python train.py --num_attention_heads=4 --rope_theta=3780.0 --qk_norm=false --init="normal" --init_std_up=0.0457 --init_std_down=0.0 --beta1=0.95 --max_grad_norm=0.5 --warmup_steps=431 --max_seq_len=256 --train_tokens=121000000
Each number is 200 + 40 x the weight over its row's rms, rounded and kept within 0 to 999. Layers, rows and columns count from 0. The size before them is the row's rms in percent of the matrix's.

# up: layer 4 MLP up, 512x224, rms 0.0982, rows 380-389, columns 0-111
# down: layer 4 MLP down (transposed), 512x224, rms 0.0926, rows 380-389, columns 0-111
# gate: layer 4 MLP gate, 512x224, rms 0.103, rows 381-389, columns 0-111
up380,096,136,234,206,312,230,238,221,256,185,207,144,196,246,119,216,232,157,207,237,241,220,181,133,259,192,164,201,212,266,189,182,171,182,164,212,207,219,206,206,205,153,240,229,161,187,198,201,237,176,160,215,225,191,219,218,197,203,217,174,213,202,239,147,243,243,172,218,270,223,168,278,220,168,192,194,158,255,122,158,239,213,218,256,139,155,203,272,193,205,213,249,163,162,199,291,158,147,177,253,227,162,195,296,271,216,165,261,198,241,173,195,165
down380,098,191,237,163,221,257,197,221,203,176,262,166,227,202,189,166,158,219,133,156,173,217,227,242,225,218,170,182,241,267,141,206,267,199,212,203,203,214,188,197,215,193,295,245,252,158,241,132,161,226,229,96,249,190,202,243,224,218,282,225,187,216,243,202,214,125,146,222,206,293,200,200,222,80,147,225,246,157,246,152,229,242,249,186,206,166,183,204,254,209,179,241,195,178,229,221,184,163,218,185,218,208,259,280,179,192,191,311,230,292,88,125,213
gate381,093,263,193,234,188,208,209,240,260,236,166,148,137,240,206,199,136,193,214,211,254,208,240,202,240,224,184,199,225,209,185,186,203,178,220,228,158,195,124,259,211,254,142,232,223,225,143,256,245,219,233,130,222,244,184,229,208,138,203,128,230,128,221,189,167,230,219,218,167,252,192,103,236,200,160,143,199,151,195,171,192,225,160,191,172,164,131,127,244,217,210,286,167,201,203,195,234,155,227,233,156,235,171,190,176,179,234,152,149,243,236,220,244
up381,091,283,289,202,189,141,237,145,183,182,177,178,201,182,154,174,171,175,180,192,174,212,190,174,191,108,209,172,202,221,209,247,176,281,186,168,181,145,185,167,133,109,180,182,272,222,276,178,279,237,208,194,166,125,212,129,236,240,195,191,188,236,134,172,152,192,208,218,199,208,208,191,230,208,192,237,178,224,197,209,181,196,263,197,260,201,217,203,178,100,162,202,218,212,188,203,270,215,167,187,236,166,221,226,181,223,246,304,145,206,174,151,208
down381,096,164,211,214,210,224,210,160,167,226,258,163,242,241,148,121,181,237,257,254,154,131,216,226,160,149,172,194,168,246,204,218,167,253,205,318,247,187,274,227,228,204,196,224,195,267,145,204,197,197,199,165,161,210,228,272,251,111,233,247,204,217,197,173,191,204,159,204,176,216,180,239,215,282,275,244,127,151,215,122,224,152,149,179,170,178,214,141,209,220,175,262,219,194,189,215,174,154,183,175,219,132,242,129,222,165,214,186,133,109,204,162,265
gate382,103,256,197,194,266,192,211,249,167,159,168,197,187,293,176,244,219,207,183,204,164,196,177,163,240,172,212,220,151,245,213,242,239,316,204,272,210,118,252,179,257,209,216,225,223,145,192,260,206,218,232,260,153,157,132,248,187,146,313,201,214,182,140,136,218,155,265,132,166,208,194,182,218,143,244,180,278,149,129,227,222,270,224,182,200,159,161,182,242,237,190,237,230,148,249,182,263,215,198,158,242,168,273,166,217,184,246,213,87,213,124,154,277
up382,105,191,234,179,186,137,213,204,153,169,241,216,135,181,229,145,138,187,270,193,134,210,176,241,193,229,264,232,239,168,133,210,89,219,152,264,238,143,207,209,198,91,156,236,195,224,201,193,205,146,212,207,165,191,157,150,157,187,223,211,198,237,198,223,164,180,189,247,193,237,176,200,181,147,221,272,187,121,238,200,243,168,234,238,128,141,219,224,235,151,186,178,217,161,130,189,181,178,125,176,119,172,254,197,195,187,120,235,195,168,177,239,169
down382,100,210,150,141,193,176,178,180,242,163,279,159,169,192,166,254,261,176,271,228,178,245,174,228,237,170,226,158,215,171,213,188,172,252,192,162,285,208,207,214,142,207,246,187,326,219,227,182,139,130,238,194,251,263,229,165,145,170,147,197,161,136,198,189,249,231,217,239,230,241,208,182,181,121,214,296,206,202,189,188,145,211,192,242,174,232,207,150,141,221,246,229,248,313,177,233,194,204,277,153,169,193,168,214,205,131,179,217,247,175,212,205,180
gate383,094,149,188,132,252,243,234,177,235,185,169,254,211,215,197,234,152,219,185,198,223,178,212,234,157,191,260,218,226,233,193,259,164,164,188,182,203,199,180,177,108,171,223,203,175,232,116,229,139,189,194,214,154,243,164,183,263,232,127,158,214,142,239,192,240,192,236,195,250,199,161,153,253,183,166,230,273,240,204,183,241,236,259,160,210,235,191,195,157,127,156,176,156,198,75,280,212,163,205,246,143,136,168,244,243,233,200,165,218,191,238,252,201
up383,097,160,213,132,236,190,214,280,214,183,251,241,298,201,174,213,187,271,221,212,178,189,184,242,214,134,203,205,278,179,209,231,159,242,223,185,232,254,279,214,185,201,222,214,216,154,168,264,202,194,145,112,255,217,190,211,239,132,158,203,245,188,188,212,215,210,190,239,216,207,237,118,169,164,159,194,120,253,190,183,167,123,241,210,170,240,187,152,253,273,188,189,280,191,209,263,183,273,169,207,214,168,165,213,206,200,210,227,147,181,188,231,231
down383,095,239,215,198,203,195,237,144,126,247,262,210,201,222,210,31,197,104,173,193,219,221,168,211,225,187,211,151,169,250,192,276,190,147,204,208,236,186,222,195,182,196,240,214,174,111,215,232,195,184,211,257,169,308,219,119,226,201,183,196,169,195,189,208,191,237,218,194,155,196,255,228,219,152,221,173,240,226,195,252,253,148,179,115,241,214,142,191,199,159,230,138,125,239,165,223,279,177,218,191,196,209,220,86,196,193,153,225,251,272,232,231,153
gate384,102,152,248,181,192,246,147,175,173,182,229,185,211,123,222,161,220,182,231,199,187,243,189,204,220,145,260,175,223,157,254,211,280,233,172,205,203,229,204,209,266,210,170,111,224,261,182,224,289,180,162,239,261,220,155,187,211,161,203,192,169,206,163,191,165,239,251,172,184,178,218,266,287,165,155,220,195,199,212,155,176,230,139,126,170,114,180,185,172,165,162,235,207,186,181,73,157,243,151,258,248,154,223,210,174,175,219,258,172,110,179,196,214
up384,099,258,243,262,244,147,231,180,269,234,154,233,171,256,125,219,188,218,205,234,180,185,180,272,200,240,124,172,191,197,195,207,267,184,211,185,196,220,202,192,185,306,188,160,144,247,205,159,163,252,198,131,124,188,253,194,117,216,252,164,240,203,212,156,209,163,189,242,159,178,197,233,170,151,137,214,156,129,154,255,266,159,252,214,238,288,150,227,261,240,187,207,265,254,232,224,141,204,180,233,169,144,214,182,245,215,185,156,188,233,210,153,195
down384,099,191,198,213,170,171,206,224,275,253,193,187,213,270,168,98,180,269,155,176,255,247,151,280,226,205,200,188,150,160,236,132,244,221,186,196,214,180,147,204,166,266,244,122,141,245,201,124,258,148,280,187,244,245,274,135,183,236,238,157,216,196,177,156,158,214,196,180,207,136,173,265,230,140,141,212,189,141,228,222,230,221,147,224,227,203,152,139,174,256,181,183,212,178,207,147,189,235,184,184,187,164,250,169,192,237,194,207,187,219,153,231,156
gate385,098,257,197,216,211,215,211,145,178,202,174,140,214,207,154,160,226,294,196,220,191,200,161,138,194,218,175,128,241,159,240,171,172,156,208,165,176,244,114,198,181,264,205,161,184,208,184,256,179,229,250,227,215,294,241,279,174,181,245,239,173,192,239,250,126,150,256,180,183,202,191,192,248,196,210,228,229,204,215,138,231,238,218,254,193,225,193,236,208,144,153,144,193,106,271,119,189,156,170,169,105,182,231,257,244,198,244,161,216,166,121,170,214
up385,096,138,219,144,158,183,137,129,174,143,188,206,249,127,159,173,198,196,133,157,228,113,267,219,195,199,180,193,208,212,172,228,131,289,143,179,276,219,221,168,192,177,175,193,182,208,230,237,210,194,241,231,212,214,240,183,198,170,166,189,152,248,137,241,251,257,217,185,187,184,161,217,118,141,205,206,168,172,190,166,198,156,213,222,262,241,224,205,148,149,167,274,191,161,209,186,260,152,165,200,181,320,185,214,135,227,232,228,154,216,294,216,202
down385,099,212,174,234,146,181,179,260,105,191,217,222,255,174,196,189,191,175,285,123,205,112,193,255,189,205,136,224,177,261,159,185,228,272,158,172,225,198,171,201,253,189,163,158,165,129,208,177,212,235,181,174,216,186,188,243,211,179,203,191,274,220,167,199,227,125,221,187,262,201,191,209,264,172,204,150,179,215,218,210,233,187,179,256,217,157,251,176,259,221,171,225,197,217,243,151,187,210,246,225,213,243,216,208,131,261,208,200,188,177,137,252,182
gate386,091,241,170,180,157,213,168,136,192,113,128,201,258,166,206,147,218,181,189,160,183,298,159,133,186,289,227,177,235,204,184,192,262,212,148,177,187,117,238,275,194,236,199,225,143,220,189,156,232,251,194,227,270,182,204,208,275,154,169,247,121,218,182,202,261,181,132,265,137,188,199,187,239,182,177,213,202,173,190,132,182,275,218,190,164,205,247,214,159,185,247,200,182,217,216,206,278,116,164,109,178,199,185,247,140,168,161,167,187,166,228,166,156
up386,091,257,170,207,224,220,284,164,237,208,169,218,132,155,181,172,145,101,228,199,94,163,174,226,249,206,231,176,181,223,220,234,208,184,186,208,294,293,197,206,231,182,200,92,190,258,172,115,212,229,200,216,226,172,167,229,192,226,246,245,137,254,254,178,197,236,175,215,134,88,196,105,223,184,216,210,221,180,221,160,225,233,160,267,117,204,249,182,243,201,174,203,233,197,260,230,167,238,211,174,203,148,171,257,211,228,253,184,162,251,197,166,245
down386,090,117,220,191,161,203,240,213,227,190,213,217,225,249,154,291,270,174,152,85,172,188,273,152,182,107,164,167,171,210,147,203,196,224,280,168,172,188,268,274,149,187,253,190,210,238,162,196,194,144,236,164,232,206,232,183,141,161,198,251,194,171,181,167,159,272,288,144,284,220,236,215,130,211,198,247,220,191,211,272,252,279,176,155,206,181,194,187,158,147,190,203,169,172,152,193,222,196,229,253,240,246,150,217,205,159,143,145,219,249,234,212,195
gate387,100,197,139,230,132,141,271,208,218,130,193,165,236,235,272,215,233,280,213,251,210,180,159,148,206,149,198,243,248,199,201,183,187,256,190,236,206,202,126,311,139,203,188,255,203,193,183,217,216,277,177,267,258,166,232,284,232,128,209,158,203,165,171,160,258,256,164,235,172,233,215,164,223,276,215,221,175,181,254,179,329,226,214,138,234,201,211,169,239,129,224,286,247,191,206,211,243,199,141,231,161,197,251,218,298,141,218,186,137,271,185,235,205
up387,102,181,188,145,154,257,204,170,232,186,158,196,288,190,176,236,168,240,180,170,197,245,225,139,158,201,176,142,237,217,114,201,185,286,200,298,217,192,209,224,97,211,176,215,179,164,149,178,149,152,182,213,214,192,211,258,167,161,112,197,231,225,243,154,124,217,173,169,197,235,164,200,208,278,212,236,188,205,201,155,194,218,224,243,98,184,236,210,238,218,205,102,167,168,152,223,196,186,154,260,158,239,230,228,219,231,132,201,250,175,186,237,221
down387,102,216,127,180,214,187,198,148,225,207,140,208,216,206,251,285,138,258,226,175,265,225,182,110,250,192,218,178,226,166,174,212,202,233,201,152,172,230,70,176,244,237,213,157,139,196,172,204,200,217,173,214,215,150,210,184,141,204,229,212,226,281,252,163,210,241,241,235,232,151,273,183,180,187,271,193,191,244,235,221,228,236,208,179,225,134,235,131,212,254,247,148,128,141,253,260,195,157,199,188,180,172,205,138,198,158,224,221,221,202,155,290,206
gate388,099,173,287,190,216,179,207,156,220,214,151,197,197,265,168,157,219,165,169,191,288,244,148,251,220,231,126,171,235,252,176,231,263,185,269,198,245,253,145,261,197,171,228,211,300,265,194,160,268,181,216,228,263,182,171,194,209,212,242,243,254,215,192,136,184,229,187,127,247,197,219,146,262,204,233,188,248,179,198,175,192,173,205,110,220,225,239,178,242,181,207,151,264,204,186,233,223,143,163,268,238,148,265,235,243,199,233,152,212,164,182,148,225
up388,097,213,207,205,186,217,229,219,142,158,218,223,275,168,181,212,185,168,195,234,186,151,182,155,285,155,208,196,125,237,219,155,172,172,210,220,198,182,199,178,204,297,173,271,227,148,223,186,201,242,229,200,203,249,282,279,189,180,191,258,237,158,282,220,166,140,193,235,222,112,140,227,134,206,203,214,187,271,247,249,165,227,178,238,185,172,160,185,133,218,208,245,264,159,240,171,207,183,75,244,181,204,212,167,206,195,144,245,164,252,178,161,159
down388,089,186,226,280,144,173,206,221,216,248,175,174,192,247,210,213,226,207,235,277,204,190,228,196,238,186,195,196,193,140,180,176,220,189,221,209,171,154,136,246,228,206,168,204,243,201,211,198,151,240,143,177,285,143,269,217,274,196,221,233,189,179,203,123,199,266,242,233,192,221,135,175,149,174,315,187,201,157,274,237,215,197,143,200,215,224,165,131,283,271,199,197,289,124,205,258,232,192,186,217,216,151,249,195,186,208,240,241,186,219,160,115,134
gate389,102,184,227,208,274,209,222,219,135,170,181,165,207,202,167,206,172,109,192,172,234,239,132,155,238,252,167,215,202,237,237,220,292,183,218,176,198,231,224,203,199,183,231,151,225,232,187,300,209,203,241,231,198,164,234,243,187,187,237,192,198,146,183,169,133,269,266,230,236,240,126,191,197,97,193,238,189,218,119,258,190,248,132,196,223,199,147,194,171,238,220,220,196,214,178,294,163,174,223,186,217,176,218,189,163,189,250,122,157,166,135,176,228
up389,100,172,222,204,309,177,198,132,269,237,217,223,207,198,260,143,139,246,203,151,133,180,213,252,207,188,245,259,158,157,169,202,131,245,200,183,115,200,176,231,99,136,172,237,190,190,182,189,266,243,198,286,201,128,242,141,207,126,177,148,176,224,198,195,162,130,183,177,176,255,234,201,152,130,124,193,223,230,262,153,236,266,162,240,158,206,126,226,273,209,210,193,250,147,289,221,183,233,175,212,187,229,237,165,225,149,175,217,173,197,149,264,268
down389,102,227,235,213,157,207,242,164,236,267,149,183,159,190,206,241,188,162,196,212,197,215,254,148,222,176,209,190,219,204,283,215,196,145,253,182,232,215,249,238,207,190,222,167,191,227,166,199,146,237,268,162,165,228,177,253,220,210,212,224,180,178,168,239,181,116,219,202,224,196,206,271,221,93,190,218,192,161,197,203,180,232,96,191,172,234,140,192,214,234,209,159,229,142,200,161,190,234,237,198,177,223,210,240,187,271,185,160,175,281,222,224,233